From a checkpoint of a small transformer trained on Wikipedia.
Architecture: RMSNorm after each residual sum, rotary positions, no biases in attention or MLP, normalized queries and keys, shifted keys.
Each number is 200 + 20 x the weight over the matrix's rms, rounded and kept within 0 to 999. Layers, rows and columns count from 0.

# layer 6 MLP up, 640x160, rms 0.0514, rows 484-541, columns 120-159
224,188,202,197,197,198,211,186,220,206,194,219,188,224,205,166,203,168,210,219,165,170,199,205,230,237,209,186,207,206,203,177,189,217,191,224,225,164,200,155
215,209,181,198,222,233,191,204,211,221,216,192,220,220,213,197,176,178,197,216,179,207,240,236,223,212,182,217,191,214,180,214,210,229,201,209,180,203,206,175
200,175,175,185,198,195,177,185,200,186,226,211,231,182,214,200,181,201,217,225,226,188,240,206,194,222,168,233,225,205,224,182,161,215,205,182,221,197,216,204
176,219,178,177,200,199,207,178,182,197,246,196,207,230,173,186,180,205,214,222,187,205,224,217,208,210,217,200,193,151,177,194,221,216,181,225,194,178,208,236
211,168,213,190,209,176,225,185,162,162,206,207,195,182,212,154,178,204,195,182,189,235,224,218,230,168,211,164,182,189,190,181,193,231,209,174,172,188,220,199
175,196,237,185,155,184,215,217,229,199,226,174,229,192,219,194,224,251,212,192,189,152,191,159,196,210,204,196,195,157,194,212,193,199,191,229,187,184,230,185
224,203,181,175,182,186,211,223,173,187,179,204,247,172,191,170,169,164,209,216,240,172,230,204,182,185,231,217,169,181,213,190,196,182,197,199,210,179,191,185
198,212,225,172,184,208,165,193,215,155,182,211,233,201,192,187,230,185,211,205,224,253,203,186,196,197,220,241,238,192,196,195,198,158,147,232,203,209,186,229
201,182,191,206,191,228,196,219,191,181,227,250,233,200,190,228,179,168,230,203,189,209,230,181,210,220,180,218,176,203,186,230,165,250,193,197,213,189,192,154
222,177,209,227,202,188,203,176,220,199,209,219,194,191,192,210,166,177,185,196,212,187,236,171,196,221,190,207,193,260,207,221,181,216,182,177,191,169,200,186
208,223,189,201,213,206,173,182,191,181,201,199,206,225,216,204,167,213,192,205,202,224,213,195,196,175,191,232,167,199,182,173,180,211,215,186,214,207,204,196
183,213,170,185,204,190,139,222,203,237,215,228,206,192,207,208,202,224,174,204,220,188,166,188,205,204,220,168,223,229,188,189,171,237,202,193,257,190,224,204
206,164,217,212,207,167,218,211,198,186,236,144,195,166,180,181,214,187,198,215,193,186,186,233,211,219,184,219,195,211,210,208,182,203,193,136,199,213,208,200
229,203,217,242,180,197,172,179,215,178,185,164,203,211,199,205,193,230,196,174,185,182,206,153,227,193,168,223,187,198,212,205,188,197,210,201,211,201,169,180
212,200,196,227,184,208,206,194,183,224,198,172,206,231,190,201,164,188,183,225,150,215,199,223,182,196,198,218,213,206,179,223,198,231,193,173,196,219,195,195
223,228,186,223,184,193,199,214,164,216,169,204,220,211,173,182,245,190,181,231,174,176,202,206,185,214,219,182,186,189,160,177,245,201,219,199,212,229,226,198
176,213,222,186,199,222,192,204,217,189,190,209,196,198,168,199,209,191,247,225,174,199,213,185,209,211,191,197,192,164,188,218,188,205,206,217,180,187,216,190
185,191,226,214,240,242,215,200,213,227,200,214,234,237,195,240,179,202,179,216,245,217,209,188,179,188,173,217,237,187,186,174,176,188,184,173,199,215,217,169
186,188,193,219,231,187,213,191,213,213,184,196,171,202,189,225,180,194,191,195,196,224,211,213,195,222,209,223,180,184,182,216,226,173,213,211,151,210,212,213
230,196,224,168,193,220,185,191,202,206,171,187,190,234,243,220,185,219,163,178,175,158,257,178,218,212,214,215,236,199,200,180,206,210,192,211,186,215,191,171
164,217,218,232,213,211,209,220,171,217,174,217,235,188,197,178,183,171,170,202,245,211,217,206,199,213,229,205,224,190,158,202,209,192,196,212,210,212,185,191
195,202,210,190,197,200,208,246,193,195,247,188,211,153,185,217,196,191,211,220,216,212,213,198,179,195,231,172,216,207,227,211,194,228,206,221,226,211,167,180
175,197,240,226,189,216,172,219,220,218,164,202,229,223,205,175,231,216,188,201,240,197,193,190,171,210,169,222,178,198,207,178,189,241,194,202,192,184,202,193
210,185,208,174,187,156,184,173,195,188,169,169,180,207,181,196,202,239,202,182,190,206,186,207,173,227,179,223,166,195,205,179,205,182,197,196,173,177,182,231
191,191,175,209,220,207,179,157,176,200,196,187,184,225,218,205,204,183,154,223,189,196,183,190,200,177,218,222,227,233,210,210,202,244,178,193,196,206,232,190
194,192,181,167,208,236,201,198,222,188,195,206,175,193,185,236,202,237,201,194,220,179,217,189,231,196,168,191,208,204,203,176,175,174,212,206,196,242,192,224
164,187,232,183,201,223,180,206,222,176,222,187,214,189,212,216,195,201,159,198,201,194,221,207,198,199,214,166,190,206,149,210,182,214,182,200,201,185,194,226
186,217,224,210,173,210,207,201,181,195,236,229,221,222,195,206,215,203,198,176,173,217,181,179,185,207,183,190,211,206,202,210,195,201,184,205,185,217,213,204
183,204,218,175,215,246,184,252,212,207,248,179,204,191,168,232,211,208,215,206,188,185,225,231,181,187,191,194,195,167,187,210,226,217,216,212,224,204,193,192
199,183,216,224,194,226,179,247,235,212,187,230,258,188,190,173,165,184,199,198,217,233,161,199,212,198,184,188,199,206,200,194,186,194,183,207,196,177,204,206
203,211,218,181,171,176,225,189,199,215,220,160,175,216,215,189,199,173,162,190,226,194,168,193,198,224,218,227,232,219,230,203,195,203,214,195,192,181,193,206
227,212,167,175,193,177,204,201,207,213,171,165,188,178,201,182,192,230,218,173,201,175,221,199,179,188,221,189,175,207,196,217,195,189,210,188,239,210,216,222
207,213,191,210,190,189,171,181,224,198,175,199,217,196,264,210,184,205,213,218,223,205,197,190,215,187,176,229,168,202,208,216,209,176,179,194,226,227,227,191
209,224,219,194,201,200,183,189,196,203,221,179,178,183,183,220,217,186,205,174,170,197,188,185,205,235,229,183,229,194,173,221,183,213,187,194,178,237,195,187
214,207,179,223,201,175,211,188,187,185,197,232,191,169,183,236,208,234,237,209,188,208,195,172,154,184,194,217,177,179,174,222,171,177,208,181,233,197,196,223
207,205,141,194,226,185,197,199,234,205,216,178,194,207,159,185,191,209,225,173,190,215,185,180,169,193,196,175,182,178,194,212,205,201,186,213,204,185,210,198
190,170,214,220,189,173,224,184,225,184,211,180,204,222,205,195,186,238,190,197,220,199,196,189,180,176,219,200,217,201,209,204,221,161,211,227,216,208,216,221
187,203,198,170,215,224,178,180,204,147,241,229,210,183,218,192,213,214,217,236,189,201,199,164,237,216,203,196,194,167,212,184,217,183,192,223,234,203,175,188
165,197,192,199,195,208,204,175,151,191,177,200,199,191,180,191,228,171,197,187,169,210,194,232,177,224,231,187,212,229,195,157,187,209,194,181,145,214,234,218
216,195,167,216,181,219,230,204,203,222,196,220,184,186,217,179,182,173,202,227,196,197,213,206,202,205,185,173,189,227,236,238,194,202,190,200,235,187,199,163
223,197,236,182,162,208,210,210,187,198,208,192,230,177,177,220,222,195,227,176,194,212,190,168,190,195,182,194,183,237,179,209,222,195,181,211,190,204,185,210
216,190,211,195,193,200,207,218,206,169,173,221,237,212,214,190,200,214,133,192,189,188,201,213,197,206,172,187,227,220,207,198,193,195,182,209,195,200,177,203
168,189,236,171,204,193,201,200,226,208,178,215,208,189,199,220,226,189,174,221,213,194,257,208,221,176,204,212,205,224,194,199,236,188,219,197,207,199,204,187
224,168,244,201,185,201,201,174,195,195,158,205,210,208,191,209,187,261,229,180,197,170,179,222,220,225,211,196,213,218,219,210,237,215,216,183,216,228,226,182
183,217,229,169,229,209,222,161,217,157,226,211,252,160,188,220,207,181,234,167,186,195,222,196,200,217,192,190,179,184,232,231,205,215,211,220,204,206,180,173
229,187,222,214,234,230,195,212,193,187,185,222,194,186,223,187,189,197,214,227,234,210,196,219,197,196,170,201,229,192,198,178,181,218,194,203,186,229,228,180
209,189,205,196,176,181,177,184,185,200,202,207,216,214,196,222,189,178,204,186,174,197,171,228,187,183,177,177,198,203,212,180,167,207,201,175,199,221,182,195
218,205,221,215,198,203,221,201,170,196,199,196,222,226,211,184,163,237,203,162,185,218,187,193,188,201,189,198,191,227,237,231,164,180,219,171,222,179,177,204
209,215,208,224,222,207,183,210,204,227,224,213,192,217,176,199,205,205,216,212,171,201,229,205,225,186,218,173,174,185,201,205,192,221,222,184,207,167,209,221
214,228,167,226,231,177,211,182,207,179,233,196,211,174,217,207,246,206,222,235,190,213,190,197,212,201,214,196,204,219,175,237,248,173,219,183,234,193,198,198
203,177,170,203,207,187,200,236,185,230,212,196,172,207,134,201,234,197,206,222,175,217,215,183,183,160,225,182,220,209,182,193,210,211,197,206,200,198,195,225
213,223,199,181,203,216,196,239,177,202,196,187,173,176,181,198,194,185,197,196,212,223,200,190,205,209,220,221,188,210,179,232,199,234,185,198,201,239,194,213
186,197,198,168,195,182,176,221,219,231,173,174,209,193,159,184,202,199,174,181,219,232,158,239,183,205,233,211,217,218,192,173,190,207,167,204,208,212,181,214
195,215,187,204,216,225,179,219,184,211,174,218,171,195,199,191,196,197,151,163,215,230,240,180,196,195,195,215,167,206,240,181,210,167,182,184,202,172,195,187
209,212,198,174,194,176,187,232,190,196,259,195,158,190,202,217,206,157,209,225,240,160,227,210,201,233,234,164,204,173,172,195,209,213,202,198,209,208,243,218
183,191,206,201,188,217,209,174,209,196,194,201,207,212,206,245,213,184,178,239,210,201,184,160,175,182,211,195,217,174,200,240,166,219,211,184,229,195,197,188
229,180,226,217,198,196,217,212,255,196,209,154,206,244,198,221,240,221,199,176,193,204,187,184,198,179,234,189,201,213,185,249,225,169,208,214,207,169,222,201
163,197,218,183,189,187,172,200,174,207,203,169,203,185,212,222,209,231,201,218,215,164,218,178,216,204,226,202,182,194,202,238,185,228,218,217,221,212,207,202
# layer 6 MLP down (transposed), 640x160, rms 0.0355, rows 484-541, columns 120-159
193,216,192,173,195,174,193,216,194,210,140,224,232,160,202,199,183,245,201,184,215,192,176,203,140,226,218,196,214,187,243,219,172,200,183,176,170,249,236,219
187,209,208,194,191,237,183,195,182,197,218,203,192,194,227,200,198,188,224,192,173,188,193,193,225,234,213,237,219,220,170,174,194,190,209,218,208,173,209,221
192,217,171,190,203,200,175,222,193,191,185,208,181,209,214,217,169,198,185,220,204,205,197,215,234,227,221,214,211,209,217,183,197,198,200,214,216,205,209,189
170,213,181,209,205,233,204,239,229,203,191,186,182,230,201,191,186,199,178,216,209,170,194,177,178,189,202,173,200,205,197,205,197,203,218,222,192,212,150,180
193,204,197,210,180,176,207,207,209,231,142,196,213,210,237,200,191,210,195,186,173,172,169,206,203,237,196,196,201,218,180,203,176,198,225,193,217,202,225,184
178,194,191,194,203,194,220,199,189,207,192,212,198,196,206,207,203,202,218,241,177,234,214,240,204,184,224,238,173,203,228,209,188,202,214,206,208,214,216,183
210,194,192,205,195,212,255,200,184,192,199,234,256,173,225,199,208,196,200,186,180,176,222,187,221,214,223,199,198,196,203,213,216,210,188,186,191,249,164,206
191,145,271,188,221,212,193,193,203,164,191,201,216,219,199,183,173,189,181,203,206,240,217,211,197,165,197,199,215,207,211,215,210,202,243,219,224,224,228,195
185,226,212,196,178,211,181,184,176,182,165,186,198,163,177,202,213,205,158,158,189,241,200,185,193,194,245,186,191,181,219,200,187,170,210,175,149,210,199,203
186,204,177,199,190,193,192,185,203,217,185,213,197,237,202,163,183,214,217,156,196,179,158,198,180,198,205,220,252,216,194,202,200,215,218,198,195,154,211,179
171,218,178,199,228,182,194,205,230,181,176,210,196,259,215,189,176,209,213,182,183,193,176,186,204,219,213,161,206,216,191,180,190,207,230,186,193,190,210,218
207,205,204,193,183,215,186,216,186,187,174,203,203,229,196,216,167,170,231,203,234,189,200,214,194,178,201,204,229,181,164,205,221,184,200,220,223,205,209,194
196,218,172,187,215,213,194,211,236,183,186,209,175,215,179,188,184,221,202,201,207,211,207,219,172,162,219,201,180,210,217,214,185,201,200,192,197,208,168,181
222,168,169,193,209,215,225,207,188,194,179,167,180,198,190,221,211,192,179,213,182,242,200,191,164,226,182,172,213,185,208,219,211,216,170,201,244,190,209,181
200,205,207,176,187,221,226,201,226,200,177,211,184,195,203,206,197,181,192,196,222,186,231,228,252,202,196,210,229,179,209,174,175,217,219,230,228,215,224,168
227,180,167,211,205,199,204,211,211,203,188,169,207,208,205,241,249,235,184,209,235,194,171,163,218,239,205,223,193,160,219,221,208,190,202,162,220,182,185,206
199,203,201,217,213,224,216,195,182,189,208,181,178,172,224,144,205,198,166,168,209,219,207,225,214,189,188,182,243,220,189,194,216,192,224,183,205,195,220,264
162,206,188,174,211,193,200,204,164,200,233,195,231,199,227,205,178,186,208,180,201,202,203,223,217,237,162,225,186,217,198,181,176,187,189,208,238,220,243,233
182,223,141,153,207,214,245,200,174,170,237,202,204,219,223,182,174,192,212,170,177,183,199,217,172,219,230,187,169,198,212,189,211,204,174,203,173,188,214,201
243,184,247,209,209,211,219,161,213,216,174,196,186,231,207,179,219,192,183,168,232,205,187,230,210,205,202,217,201,190,201,224,218,197,183,161,234,182,233,211
204,194,261,189,212,173,213,185,185,189,221,202,191,212,231,171,222,223,215,206,216,234,195,174,183,218,208,181,152,177,223,183,206,213,158,189,245,219,181,193
210,170,245,208,164,237,192,190,187,226,223,230,204,239,230,174,187,228,189,173,212,201,238,214,174,189,183,221,181,209,236,155,187,196,215,211,178,135,197,201
225,161,193,177,227,208,218,196,185,209,196,216,204,178,198,206,210,179,234,207,215,239,197,218,207,198,233,179,169,216,217,205,211,193,220,201,243,182,207,204
240,174,220,199,203,182,209,203,220,183,153,197,213,163,218,206,211,216,216,209,210,215,168,198,220,200,192,213,195,222,188,238,216,231,232,159,213,243,181,217
199,216,201,203,196,226,200,176,209,184,163,182,195,160,233,190,174,210,209,215,191,181,198,230,188,213,178,177,190,228,172,212,211,209,208,207,190,223,204,186
190,213,217,167,199,238,197,172,223,196,205,217,199,246,206,228,204,167,201,181,183,224,200,197,230,190,191,219,266,214,199,190,214,176,218,233,200,213,215,205
205,185,188,189,229,182,175,200,189,219,197,217,218,230,220,182,180,195,171,239,213,182,209,179,197,181,197,220,184,196,194,204,166,181,224,209,197,216,166,179
225,221,203,234,186,195,214,198,190,178,170,167,221,202,221,196,195,191,166,259,202,222,196,184,206,188,172,194,216,192,175,194,193,189,226,181,203,197,190,211
203,202,151,217,203,228,204,212,168,209,189,158,172,234,227,204,194,180,184,177,194,205,211,216,187,198,250,180,159,211,211,190,190,206,183,170,199,227,204,199
191,213,187,182,200,197,192,209,196,194,227,191,186,212,217,220,191,229,171,197,206,186,188,201,181,221,235,193,189,202,189,181,161,198,204,177,194,221,191,195
219,210,198,183,191,209,228,183,228,203,197,197,204,207,196,227,177,232,183,168,226,197,197,202,184,213,185,195,190,207,177,207,203,172,208,228,182,205,182,170
221,194,228,215,182,220,180,217,175,223,212,209,196,234,194,211,196,201,172,208,207,207,183,182,199,203,187,191,215,189,181,194,196,207,266,163,186,222,219,228
216,226,177,159,199,206,166,212,217,207,170,205,210,229,175,176,212,190,206,203,178,208,205,180,219,171,182,208,186,165,175,196,175,204,231,177,188,173,191,176
207,197,180,206,180,225,219,196,213,189,193,211,210,211,213,149,219,177,220,183,198,210,205,195,201,195,226,195,134,209,215,215,204,199,226,189,209,168,202,186
192,232,195,170,184,196,179,192,234,214,197,227,220,146,169,210,185,209,191,198,198,214,195,191,161,187,203,214,205,197,177,192,230,224,189,184,192,201,192,247
218,206,183,230,157,186,244,242,198,202,209,216,208,165,195,206,211,224,194,192,208,195,194,209,214,201,217,210,189,218,235,213,181,192,202,221,163,208,192,215
194,215,177,194,173,199,181,227,234,187,191,199,229,218,224,192,242,208,225,222,182,200,224,189,203,178,179,241,191,159,182,212,229,189,176,168,190,230,175,179
219,211,186,200,165,203,185,189,181,204,165,189,191,192,215,177,183,219,246,207,215,180,202,195,184,150,177,204,211,187,198,213,212,245,190,220,193,189,205,180
189,189,224,211,208,178,212,190,190,213,182,223,242,216,204,200,130,220,183,195,186,220,193,205,187,198,192,202,183,212,180,254,209,199,197,202,178,218,227,160
203,185,207,208,167,185,194,200,188,268,173,210,200,199,192,179,167,193,216,208,193,178,207,211,178,222,202,174,187,218,208,192,235,204,190,207,222,190,195,188
222,175,196,232,205,224,160,225,216,208,175,183,173,211,222,178,213,204,199,188,191,185,189,211,236,201,211,218,184,234,260,207,169,204,177,214,177,180,194,218
188,260,193,201,241,189,178,214,158,203,194,199,197,191,233,212,227,206,208,199,204,192,168,183,226,194,198,241,185,215,201,208,231,217,204,158,163,199,205,203
172,203,189,194,202,180,213,202,167,205,194,196,210,224,206,227,207,212,213,190,217,206,164,179,212,190,174,215,220,196,206,190,196,196,206,215,229,232,203,207
210,216,233,214,203,221,188,198,200,189,204,235,224,192,193,172,204,194,196,211,174,196,173,204,160,208,227,201,202,217,242,202,166,173,170,208,173,202,199,212
225,192,224,200,206,197,219,175,231,189,224,233,188,209,215,223,192,204,198,215,195,198,198,254,222,210,176,193,162,210,228,189,165,175,225,176,215,194,235,196
209,226,160,208,196,157,232,182,214,197,171,189,221,192,216,205,203,192,182,196,190,176,196,203,183,188,217,197,209,195,189,179,221,192,234,169,180,207,179,195
195,189,228,235,204,225,223,216,209,205,213,205,192,217,213,192,182,218,203,223,203,174,217,210,183,176,214,223,181,196,244,194,222,192,219,190,170,174,183,164
169,243,180,213,172,167,175,205,170,197,198,184,201,186,189,171,225,172,190,235,230,210,230,187,141,209,193,210,204,202,179,209,171,231,201,186,237,246,239,211
168,204,194,207,240,194,246,191,198,221,211,170,200,196,223,220,192,209,153,187,206,215,191,222,163,171,188,207,199,215,164,198,235,209,211,196,215,153,207,188
167,218,165,181,221,168,203,195,205,220,203,220,219,195,174,180,204,204,211,229,213,217,234,188,199,174,226,163,185,198,201,215,204,200,208,195,204,174,168,203
190,173,205,230,183,188,217,185,227,235,215,186,217,199,175,177,247,166,214,214,171,190,222,176,235,213,180,219,202,195,217,179,197,210,195,180,183,212,176,164
209,215,197,223,211,190,172,193,213,197,176,198,197,195,224,214,183,184,222,197,205,210,198,215,210,206,191,188,186,210,202,189,182,206,225,197,215,190,232,194
190,210,200,210,240,205,209,179,199,191,166,181,200,214,226,145,191,173,230,188,224,191,175,210,200,169,199,184,183,238,200,195,207,185,232,207,162,223,217,234
219,202,220,213,216,199,176,170,204,229,219,203,212,216,225,191,213,223,195,165,193,208,164,181,206,224,224,216,217,220,195,206,168,193,195,193,176,183,195,207
219,210,152,182,195,191,244,210,206,206,196,197,174,235,233,182,198,180,204,218,213,204,174,208,198,214,207,194,170,184,180,176,202,216,202,197,199,139,217,182
196,171,207,198,195,154,181,195,195,199,205,205,183,209,217,188,189,208,209,175,185,198,167,184,204,205,218,156,189,227,185,207,211,189,198,198,196,204,201,209
180,203,176,190,145,170,189,214,218,222,203,168,157,172,237,195,182,181,209,207,168,216,213,183,188,178,234,194,212,205,185,199,214,214,165,231,167,185,181,210
197,202,184,189,153,212,197,164,201,213,203,211,170,203,193,199,209,206,207,183,181,203,213,211,174,199,203,219,206,212,185,219,222,193,183,213,215,199,204,201
# layer 6 MLP gate, 640x160, rms 0.0548, rows 485-541, columns 120-159
188,233,197,204,212,225,213,200,173,157,187,199,184,229,200,214,223,183,225,229,199,170,211,200,219,196,191,210,220,204,191,207,209,174,180,204,195,195,196,191
221,197,176,202,194,208,159,221,217,227,174,212,233,169,191,214,212,236,170,192,220,205,178,217,158,193,196,178,184,215,221,207,215,212,187,191,199,231,172,207
164,188,215,227,199,195,206,193,192,217,175,209,184,179,200,188,195,204,181,193,211,217,203,188,181,169,191,229,206,257,219,184,177,205,202,230,232,196,194,181
208,209,213,206,196,210,197,188,208,217,220,179,193,206,174,203,238,204,180,230,225,175,212,187,194,213,214,201,212,187,215,187,198,201,200,213,207,226,194,205
242,196,189,181,181,245,196,179,205,150,226,181,212,199,158,199,245,207,208,228,196,217,194,207,217,211,184,225,178,199,248,234,218,223,184,175,196,189,191,186
254,210,215,178,195,199,211,201,207,170,182,184,211,244,196,214,196,191,204,210,209,151,196,187,190,185,230,209,176,202,195,208,187,196,200,198,178,184,208,202
162,243,181,167,208,218,192,186,222,179,216,195,212,218,194,156,230,163,226,229,169,220,171,213,175,223,210,225,218,175,204,195,224,204,214,161,214,198,211,185
212,260,193,180,243,191,212,215,178,200,205,209,239,234,206,201,208,222,239,220,181,210,197,196,217,229,193,240,182,201,216,194,191,205,182,210,213,190,226,165
215,217,196,214,239,220,195,218,171,198,214,209,233,174,192,219,203,169,179,180,223,244,190,227,206,216,164,229,199,211,207,161,196,214,212,218,191,230,178,225
208,189,193,211,225,190,198,207,193,169,206,197,197,187,222,177,185,190,213,216,211,178,197,196,227,209,209,210,225,204,205,185,220,228,212,221,168,188,209,193
195,179,169,210,178,194,191,205,194,211,187,210,213,202,199,187,208,196,166,200,225,222,212,202,193,213,213,193,205,206,203,169,192,217,199,193,210,197,237,238
218,215,204,208,200,161,208,163,182,163,201,189,242,158,171,202,225,201,201,177,168,188,230,189,213,228,210,215,206,186,180,209,217,215,171,159,172,200,177,171
220,190,206,238,168,218,185,195,241,224,164,165,172,169,208,220,200,219,159,235,214,189,194,204,195,238,204,200,224,164,198,223,223,193,202,207,210,233,224,186
195,214,227,225,201,201,210,204,201,230,209,221,178,180,230,237,180,172,210,194,190,177,228,185,205,202,200,199,187,223,226,225,174,209,192,205,216,210,171,215
221,217,218,204,183,205,193,201,177,184,208,207,180,231,185,200,218,212,227,177,166,229,215,217,238,186,209,202,229,195,162,211,169,188,182,194,197,187,174,191
208,198,190,212,219,183,217,192,199,162,177,168,209,164,213,222,168,228,185,150,203,192,207,191,185,219,234,174,194,188,165,185,247,195,224,227,178,193,188,206
213,193,195,167,231,212,210,180,184,168,179,226,215,179,177,185,205,169,194,235,187,164,230,206,211,192,197,203,202,173,203,195,228,159,192,199,220,192,243,219
202,193,211,192,180,218,216,172,222,213,208,217,215,199,184,182,212,174,200,214,210,173,211,203,245,197,185,183,200,227,199,191,194,182,213,183,203,162,211,194
171,216,180,205,203,187,207,200,171,233,220,224,205,219,191,184,201,173,183,220,230,206,219,202,223,198,220,207,208,177,177,196,187,207,224,205,183,196,176,203
202,183,171,164,215,166,192,205,230,211,172,171,185,197,192,209,226,180,218,193,214,221,176,166,213,180,179,219,211,189,237,184,198,195,221,191,192,173,231,226
218,208,177,182,163,201,177,225,188,192,203,255,178,218,180,211,195,212,181,170,199,181,190,236,181,233,178,216,197,225,237,204,164,179,185,180,201,185,209,194
214,208,232,187,213,236,200,221,200,194,206,224,224,199,226,188,194,198,220,224,154,182,184,206,207,195,198,218,201,200,222,177,182,231,192,213,203,186,207,201
166,197,170,205,202,197,190,198,178,205,234,211,215,218,202,201,221,174,208,215,196,196,220,217,202,226,205,207,212,182,171,163,208,216,228,191,180,227,203,188
198,194,182,187,188,239,235,149,189,197,188,203,215,192,215,162,191,187,144,159,229,231,222,193,215,198,177,190,199,261,195,203,202,170,196,163,185,173,195,180
197,202,231,207,221,198,193,166,193,177,186,168,205,224,207,216,226,188,191,186,162,244,185,175,188,193,226,201,227,206,206,172,214,198,224,173,209,193,187,209
225,166,189,195,172,181,192,209,229,186,232,211,209,185,197,204,172,187,202,229,215,214,205,180,207,210,204,205,198,193,189,219,173,158,183,219,223,176,202,211
167,198,180,199,193,177,205,184,214,190,211,201,197,231,176,176,197,205,238,184,195,192,165,178,175,205,241,197,208,195,197,185,217,229,171,206,216,180,220,197
235,190,182,197,238,197,216,204,218,189,176,176,189,187,188,180,253,186,186,187,239,262,203,224,205,236,179,220,233,211,204,204,189,184,198,224,197,169,225,168
230,219,167,180,229,177,235,208,160,204,175,160,171,202,207,252,249,203,219,240,210,167,241,245,178,199,201,189,179,182,202,185,176,215,224,205,175,196,202,189
184,194,180,200,237,220,191,194,189,172,179,193,200,207,223,205,223,160,184,185,215,221,166,168,198,175,210,202,234,189,186,202,226,193,175,181,186,202,188,218
228,269,179,229,194,250,231,192,201,212,199,191,176,217,190,197,234,178,197,178,208,212,192,180,223,188,201,185,231,201,178,239,186,177,228,201,189,183,197,210
189,216,206,199,223,222,199,226,207,208,202,181,199,218,177,202,193,209,204,187,207,219,217,195,207,197,182,217,243,175,181,200,196,234,222,202,182,157,183,195
187,221,171,231,185,203,196,216,210,194,214,181,183,207,199,199,214,214,167,165,191,238,189,201,211,202,193,190,187,189,237,198,196,198,160,237,230,187,218,208
183,202,225,193,162,184,203,219,195,207,209,239,189,224,159,222,252,218,207,180,232,202,239,174,201,214,227,223,198,213,174,200,176,195,198,188,182,173,201,229
180,209,187,186,223,183,208,210,227,201,199,180,197,237,186,210,208,198,224,203,192,187,195,181,165,182,214,187,221,191,177,220,202,199,210,200,191,179,198,178
190,182,177,216,213,230,181,205,205,219,211,197,204,218,189,209,228,190,188,186,246,190,204,205,224,227,194,232,204,242,190,185,192,194,200,224,199,202,224,189
207,176,186,199,246,182,191,170,193,205,199,162,213,209,152,195,189,193,188,187,223,229,199,173,177,201,226,220,241,219,181,198,185,180,198,160,199,192,216,157
229,205,176,210,229,202,198,183,182,183,183,196,176,142,229,178,201,216,198,189,178,177,188,170,196,208,171,241,205,190,182,193,228,180,214,209,212,226,173,189
179,220,203,206,185,199,227,201,212,156,208,158,186,176,185,187,222,203,225,184,197,209,241,207,204,216,221,186,221,227,161,202,232,150,222,183,219,203,214,191
210,215,245,196,191,172,217,192,181,161,202,192,233,189,254,202,187,209,204,172,212,194,212,186,223,192,199,204,211,218,187,188,183,177,196,228,209,201,186,212
223,204,214,176,175,184,194,226,210,234,191,149,203,208,205,184,207,221,188,177,247,213,217,209,185,163,157,205,229,207,207,201,206,193,196,203,210,227,182,202
182,200,255,176,208,184,181,209,212,224,221,183,214,187,177,180,187,186,223,218,199,228,234,199,219,210,200,194,209,233,230,196,195,194,162,181,187,182,222,236
194,186,207,181,216,195,180,176,216,198,202,198,183,187,209,205,211,209,221,196,160,189,153,210,217,226,188,185,171,201,209,216,215,213,210,194,193,197,196,213
218,207,202,206,221,180,185,240,204,198,182,194,190,228,214,233,188,227,193,200,220,182,201,202,190,200,172,199,198,242,211,178,188,159,187,193,222,179,186,232
175,187,186,196,205,193,195,184,209,210,177,151,195,203,174,195,217,199,186,198,233,207,183,215,237,228,227,198,202,215,178,172,192,209,202,212,188,217,206,199
176,226,218,175,217,179,204,180,224,210,206,190,153,170,213,200,207,191,224,185,188,214,204,213,207,212,210,179,197,207,205,199,198,246,201,199,197,212,236,227
200,231,191,157,196,230,199,194,162,173,189,223,206,212,217,199,172,197,235,170,184,180,216,182,198,211,197,179,220,213,237,187,162,181,191,191,155,196,202,152
220,180,225,221,184,199,176,209,176,206,161,211,189,225,207,169,200,178,166,172,237,205,206,199,186,219,205,219,203,233,202,171,158,183,185,188,186,184,221,217
202,215,199,182,212,177,227,175,183,212,191,195,187,223,204,212,209,197,179,183,218,183,207,188,221,229,211,205,215,246,181,193,201,203,190,152,203,182,195,200
249,177,171,208,170,216,211,189,206,199,208,213,213,198,194,232,196,196,217,211,192,219,191,182,172,193,198,188,207,153,192,221,185,174,157,208,171,213,175,205
229,201,214,183,199,174,187,202,177,211,156,191,181,231,236,185,167,207,190,195,250,214,246,211,193,201,226,199,227,211,196,192,177,189,208,189,206,185,182,183
214,211,187,189,189,186,179,176,216,194,236,228,179,214,165,179,183,209,191,176,195,212,241,174,191,184,207,225,200,226,204,202,226,180,210,235,192,217,166,196
182,184,186,224,199,196,194,196,224,201,211,221,180,177,193,200,197,193,203,197,176,231,227,173,193,203,184,227,164,199,186,214,182,239,162,214,198,244,209,206
216,228,219,196,208,196,180,196,169,198,226,179,184,174,198,219,193,190,221,190,176,226,220,191,201,185,218,189,194,170,179,210,191,210,182,204,187,174,198,201
187,206,181,241,201,190,224,242,195,212,186,210,192,219,220,224,183,179,187,228,219,228,203,189,196,165,185,191,213,183,235,207,190,189,213,191,214,245,186,231
214,203,166,210,199,219,198,212,185,211,181,169,214,223,213,182,211,207,208,190,180,172,206,237,198,221,226,206,224,182,214,207,225,176,207,176,216,198,212,168
214,221,216,216,226,169,219,187,213,240,188,184,192,193,209,181,190,198,194,214,224,200,222,184,205,203,220,222,192,198,205,191,205,211,207,177,239,194,246,208